config.yaml
init_std_o: 0.00638
weight_decay: 0.087
schedule: "wsd"
final_lr_fraction: 0.0
max_seq_len: 1024
Each number is 50 + 15 x the weight over its row's rms, rounded and kept within 0 to 99. Layers, rows and columns count from 0. The size before them is the row's rms in percent of the matrix's.

# layer 4 MLP down, 192x768, rms 0.156, rows 140-173, columns 288-383
104:41 50 58 40 54 42 28 56 38 66 25 53 44 65 31 35 33 74 27 41 38 53 30 45 44 47 63 56 30 49 22 40 37 67 51 57 32 37 53 12 59 54 50 54 77 55 51 60 55 68 29 54 43 57 48 59 42 41 66 48 70 23 53 55 38 32 41 43 63 36 58 41 60 34 52 50 64 35 31 56 55 54 68 41 27 50 67 62 69 35 46 68 90 42 58 35
101:41 32 47 03 30 54 69 58 58 47 59 65 56 54 36 33 48 42 60 36 64 71 22 50 42 38 53 53 69 59 40 58 51 45 18 38 39 44 27 59 58 53 48 55 52 37 38 56 50 43 31 42 67 78 46 29 51 58 49 79 25 61 64 51 34 40 49 80 38 13 79 49 57 67 40 58 50 42 43 29 46 50 36 47 60 31 58 73 69 66 42 46 70 67 58 50
097:48 52 56 57 43 32 63 47 54 42 52 63 46 63 54 58 65 35 54 86 43 57 61 70 50 42 30 19 45 40 42 27 41 61 59 51 68 19 66 47 61 77 12 43 66 47 70 49 42 31 50 72 53 19 69 61 51 20 34 54 45 30 38 31 49 39 46 72 61 30 49 40 07 32 50 18 71 53 61 49 30 50 51 56 49 30 16 72 30 64 74 26 57 44 39 53
105:53 51 27 46 58 59 38 43 28 61 57 50 37 74 56 44 64 67 49 34 37 44 33 61 61 52 52 65 62 56 49 44 36 41 64 36 58 56 61 39 67 53 50 69 56 47 49 64 65 73 55 40 54 52 78 58 68 57 59 48 39 46 38 49 54 52 47 50 62 67 70 71 82 76 41 55 52 52 60 12 54 56 31 72 38 57 58 64 30 53 49 87 56 67 29 40
102:71 45 55 40 55 68 68 59 49 38 56 66 65 48 20 43 38 58 42 62 70 32 75 48 61 24 48 67 34 70 59 73 63 53 55 38 61 30 65 43 55 44 74 49 42 56 70 48 57 57 23 43 42 61 38 28 34 54 65 51 51 49 34 42 67 37 81 48 47 62 54 63 59 74 55 51 63 68 37 63 39 53 61 60 46 40 59 58 65 54 54 69 35 38 40 44
101:61 47 53 63 28 82 46 50 51 53 46 40 28 45 62 67 49 40 67 33 79 63 38 67 70 71 53 75 74 38 52 44 39 35 47 69 33 55 63 33 28 58 49 55 92 72 57 87 33 51 58 70 45 49 38 23 53 45 60 22 45 45 51 50 46 54 53 77 91 60 21 38 41 49 52 44 48 45 23 39 32 47 79 85 34 58 45 55 42 63 51 29 74 53 40 49
104:67 34 55 48 65 42 25 50 37 62 64 47 56 49 24 58 38 55 59 78 81 43 20 45 28 52 73 55 39 48 58 64 38 73 48 27 53 63 27 52 51 71 56 33 40 45 08 36 68 61 66 63 51 44 61 46 29 55 56 71 71 64 73 65 69 59 35 65 35 48 54 55 50 69 55 59 70 61 38 43 70 44 55 59 42 19 33 18 53 60 30 34 87 77 55 50
097:34 40 56 52 65 35 51 50 58 45 55 37 51 68 39 46 49 37 42 54 42 51 62 58 53 66 72 60 57 24 43 39 55 52 39 36 38 47 43 48 53 27 60 43 60 38 82 52 57 60 05 71 62 34 24 25 53 61 23 60 42 60 25 36 49 59 65 68 07 60 44 27 51 45 43 53 52 46 56 60 51 82 44 66 52 59 49 60 55 47 43 49 27 53 64 35
099:44 49 46 22 55 42 72 47 59 40 73 58 68 29 77 67 59 74 73 20 61 45 46 43 59 23 64 42 56 24 31 68 58 96 59 42 59 57 51 62 40 30 55 44 28 59 30 41 50 34 37 46 55 48 67 56 58 74 29 22 35 53 55 57 66 54 48 52 21 57 33 65 38 56 35 51 60 59 30 59 14 83 70 54 44 32 76 26 43 44 63 34 70 75 66 51
102:40 64 55 71 13 42 56 54 43 26 47 63 58 50 59 50 57 40 84 42 38 34 42 75 52 57 44 40 43 53 63 45 10 47 20 56 36 56 44 46 63 67 34 10 40 16 45 75 24 42 70 55 44 46 44 39 48 37 44 69 62 62 76 49 59 48 57 61 32 48 82 65 55 52 52 29 48 68 59 37 49 68 49 51 15 61 16 34 52 33 43 48 61 35 53 36
096:65 58 47 56 51 42 57 46 51 19 25 03 55 41 64 53 39 50 48 22 31 43 65 48 82 48 73 38 43 47 83 73 56 24 64 64 19 36 52 50 65 64 73 64 92 50 41 45 44 34 52 22 36 46 15 63 48 46 47 51 67 35 66 52 20 46 41 32 49 36 41 49 87 42 73 55 50 56 64 54 15 51 65 27 32 56 68 53 57 83 78 45 76 29 55 67
102:50 33 49 58 55 43 22 73 53 40 22 64 54 62 48 52 44 66 52 48 65 38 40 43 35 53 65 54 69 34 36 75 52 35 30 53 57 26 55 61 73 43 43 35 42 45 41 46 42 41 59 32 70 38 35 58 23 31 20 64 56 36 55 78 30 42 55 67 33 54 20 51 98 50 69 20 44 81 35 59 45 06 48 52 45 18 67 50 57 56 59 43 29 31 38 58
102:24 37 34 47 67 62 32 45 50 35 53 08 37 68 56 52 30 70 40 24 66 25 56 30 56 32 76 67 77 52 40 84 77 98 65 60 38 34 40 45 79 18 46 57 54 35 71 56 62 53 55 43 70 40 59 37 52 71 48 45 60 53 57 57 71 45 52 41 46 53 24 90 40 66 49 29 44 05 34 41 48 60 39 24 71 66 38 33 47 32 59 39 69 58 11 60
100:51 31 40 45 57 26 69 62 53 69 83 71 58 52 58 27 64 27 40 51 44 41 36 44 57 16 58 48 66 56 28 63 58 58 63 79 67 36 26 47 58 60 35 49 46 59 29 67 46 51 57 76 56 60 61 39 41 48 77 47 36 45 79 63 58 42 48 39 53 42 41 53 33 29 55 49 35 58 60 34 37 52 73 47 47 32 42 68 63 61 45 43 47 55 51 53
099:66 81 52 49 59 47 66 72 53 37 49 33 28 56 52 46 36 42 67 53 42 35 65 49 49 46 61 46 72 60 38 40 45 63 64 66 56 22 35 39 41 71 33 49 60 73 46 45 77 55 59 47 62 47 65 54 60 23 58 55 49 47 61 55 59 78 46 50 19 44 32 34 41 79 40 48 67 35 44 51 56 72 59 45 55 57 49 48 57 31 63 61 39 37 38 69
100:30 63 42 54 81 46 54 79 43 63 33 53 42 30 52 45 32 41 25 39 64 40 53 69 60 34 36 46 71 78 51 29 22 57 58 54 61 51 39 31 43 43 37 70 54 48 29 09 76 59 70 10 50 62 34 38 51 39 80 46 10 51 43 62 64 47 64 51 24 24 56 44 53 58 45 54 41 46 54 64 52 46 37 51 41 35 57 50 73 50 39 44 48 39 56 55
099:26 69 26 64 67 27 64 28 39 27 53 51 24 69 40 43 51 72 41 63 77 28 42 44 32 33 48 81 50 41 41 59 47 31 37 76 45 52 24 48 51 59 67 49 57 50 29 56 62 63 47 66 74 59 70 41 60 23 60 61 40 31 36 37 44 42 55 54 65 40 22 04 46 41 59 41 50 45 39 45 77 67 49 58 61 29 56 25 46 53 46 35 16 32 65 38
100:94 38 46 68 36 35 70 51 87 64 33 36 71 53 29 53 70 68 35 55 60 41 59 68 63 42 39 50 66 49 42 48 41 60 23 79 34 96 46 30 50 44 56 60 45 64 48 63 43 36 52 39 80 27 48 78 34 44 84 65 62 55 12 54 56 48 36 67 64 31 59 65 30 47 49 29 44 58 73 55 32 65 41 54 63 41 57 31 68 51 44 62 62 65 36 54
095:58 59 40 64 91 22 49 55 66 55 77 36 60 49 64 55 40 65 30 69 35 64 62 44 51 48 41 48 38 36 43 69 38 66 42 60 88 38 16 37 47 53 22 54 44 41 49 49 38 44 16 33 52 43 27 54 63 48 54 34 67 41 58 49 45 65 68 59 61 99 32 17 28 38 25 56 57 39 65 20 47 40 57 68 74 60 86 35 25 78 35 38 42 32 37 32
103:40 57 61 56 36 47 68 36 75 43 11 24 63 39 48 61 58 55 40 44 52 58 70 47 43 57 63 57 33 54 39 48 38 57 38 63 73 65 62 42 42 13 52 46 40 68 70 57 48 38 66 63 55 55 31 60 47 60 51 35 52 38 63 79 38 67 36 15 70 35 44 62 37 60 35 44 51 51 55 40 46 58 72 11 46 48 37 48 54 52 56 36 48 70 26 51
101:62 56 49 59 57 56 25 34 41 61 47 48 46 39 30 76 43 69 42 59 32 43 38 64 43 47 35 41 63 70 32 29 43 24 33 58 58 41 47 43 72 54 26 25 50 68 44 45 43 31 73 43 57 42 71 59 78 51 43 59 27 23 54 45 46 69 36 32 61 53 13 50 58 53 40 64 42 37 53 48 55 50 53 56 54 41 50 41 27 73 68 55 43 54 60 34
094:51 47 47 65 49 51 72 68 68 30 65 41 36 45 81 56 76 38 30 60 57 76 50 36 64 61 62 67 62 62 40 52 44 31 43 47 43 49 44 46 46 58 59 26 67 49 47 56 20 31 56 41 23 46 32 47 47 60 53 40 12 31 58 48 52 48 43 56 38 70 31 43 45 51 42 33 41 40 35 39 81 55 38 37 56 54 62 23 41 47 60 48 71 35 70 54
099:27 53 36 45 50 82 11 49 66 44 12 59 30 54 23 38 54 46 68 39 72 41 43 46 39 57 39 62 39 32 30 33 55 58 36 30 40 26 61 59 19 72 41 70 45 43 43 47 67 58 41 60 32 58 47 41 27 52 49 43 63 45 45 43 66 40 39 36 31 37 58 34 46 64 74 50 74 27 55 56 55 45 33 55 33 59 47 29 47 42 46 50 24 41 55 65
101:40 50 27 17 45 69 16 72 46 33 74 31 48 61 42 44 71 45 58 40 14 35 42 33 62 45 75 54 33 50 69 63 33 83 73 46 33 60 35 64 36 36 35 28 74 60 38 42 53 67 55 29 54 39 30 37 46 67 61 56 56 45 68 52 47 73 42 74 56 34 51 36 59 41 32 43 51 69 18 56 42 60 45 16 63 49 59 56 43 57 35 41 44 65 79 40
092:50 64 56 38 72 52 56 40 44 47 47 40 56 44 62 58 59 64 74 55 56 45 71 66 84 56 46 62 23 36 46 52 33 62 40 48 77 63 48 47 43 48 56 34 50 45 39 30 38 68 38 43 53 63 29 48 67 19 67 37 35 42 83 43 42 65 54 41 69 63 43 26 42 58 40 61 55 49 33 25 31 24 73 59 84 45 27 48 39 23 41 48 95 39 08 47
099:52 65 54 64 38 48 64 52 50 52 29 63 59 61 44 49 60 55 89 37 36 50 35 34 63 69 48 46 47 61 60 62 90 26 45 69 77 64 39 26 62 57 30 63 36 60 12 58 60 34 81 41 64 45 51 42 57 55 40 39 37 24 45 56 36 59 61 37 57 45 48 44 27 80 67 63 49 45 45 53 60 28 59 63 34 50 43 42 58 26 42 44 32 44 58 35
098:38 35 35 64 44 83 64 45 50 44 48 55 71 51 63 29 36 62 46 73 35 48 48 40 37 55 59 53 34 61 52 42 57 85 77 68 39 42 30 53 43 38 45 41 42 58 33 27 59 16 88 38 44 43 32 39 54 54 69 33 47 53 55 42 42 50 54 61 60 43 54 36 35 42 36 14 54 32 59 70 74 51 60 20 58 56 53 39 73 48 52 34 55 59 47 47
098:49 74 59 35 67 28 30 62 67 43 47 77 64 55 60 72 40 61 61 20 37 42 74 29 45 62 44 44 18 55 51 48 52 58 39 54 49 54 72 60 72 49 39 39 57 51 37 60 37 69 45 38 35 65 57 35 66 63 27 36 61 74 46 71 36 51 49 48 59 29 55 38 63 48 52 52 72 62 28 44 62 58 54 16 45 42 43 55 42 39 38 35 58 49 21 69
100:38 28 27 40 45 12 53 50 34 53 37 47 23 26 77 35 32 61 36 58 88 35 51 53 31 75 51 71 41 46 45 71 63 68 40 50 38 31 51 27 43 46 33 42 17 78 60 30 49 42 50 60 20 65 68 18 42 33 55 57 50 45 60 53 61 81 39 56 45 38 42 59 57 53 42 49 55 24 54 48 39 46 35 76 42 49 47 39 32 58 51 47 56 43 37 44
096:42 64 63 56 67 53 51 34 53 49 45 30 54 54 40 57 84 36 30 77 46 38 38 37 37 61 69 59 56 51 41 31 55 50 59 46 83 48 32 60 52 67 62 39 60 56 51 77 67 69 41 33 71 66 33 59 52 45 28 68 35 39 58 51 22 53 38 38 50 75 73 66 57 54 43 52 76 42 51 29 62 43 59 45 35 67 91 48 46 78 66 75 50 39 31 35
107:61 99 13 46 32 54 16 31 50 46 37 33 39 28 24 43 64 40 45 31 51 38 20 41 57 63 66 46 52 61 52 50 29 49 48 50 48 71 40 50 51 38 46 41 52 31 18 56 64 49 53 44 58 57 49 24 64 55 45 68 40 73 28 39 38 41 51 57 20 55 78 56 54 40 34 39 63 72 46 40 52 49 27 43 35 59 58 38 77 32 56 37 21 48 57 54
096:46 48 52 40 62 49 43 71 60 24 63 30 35 28 32 59 39 32 28 51 56 46 83 48 48 41 68 46 28 45 88 66 48 35 62 55 55 38 53 32 48 31 65 37 64 60 70 43 33 43 53 38 24 35 36 43 41 68 55 70 50 55 55 22 49 29 62 78 50 42 43 53 69 58 35 48 49 62 37 56 50 60 52 66 54 20 54 46 29 64 59 85 57 51 43 29
101:51 58 50 68 56 71 39 34 49 62 58 78 82 73 40 59 45 21 71 60 54 24 34 40 60 46 89 56 44 65 49 24 42 60 52 32 55 43 60 38 50 48 68 47 55 43 71 32 66 84 57 41 63 46 49 63 23 76 56 52 47 40 59 84 54 49 41 71 51 36 63 60 46 51 53 45 56 49 67 52 15 28 40 63 42 64 49 54 12 26 72 45 69 54 52 53
097:67 25 43 71 50 37 57 56 55 53 59 37 48 07 59 22 43 48 22 45 54 38 45 53 78 29 71 34 60 51 55 64 43 37 31 36 47 25 41 28 73 65 43 40 46 53 61 36 61 45 43 33 57 59 40 73 61 63 30 41 54 24 54 49 35 32 42 39 47 37 58 40 60 40 74 44 30 41 36 65 51 37 45 49 42 48 90 61 22 47 49 31 63 54 49 38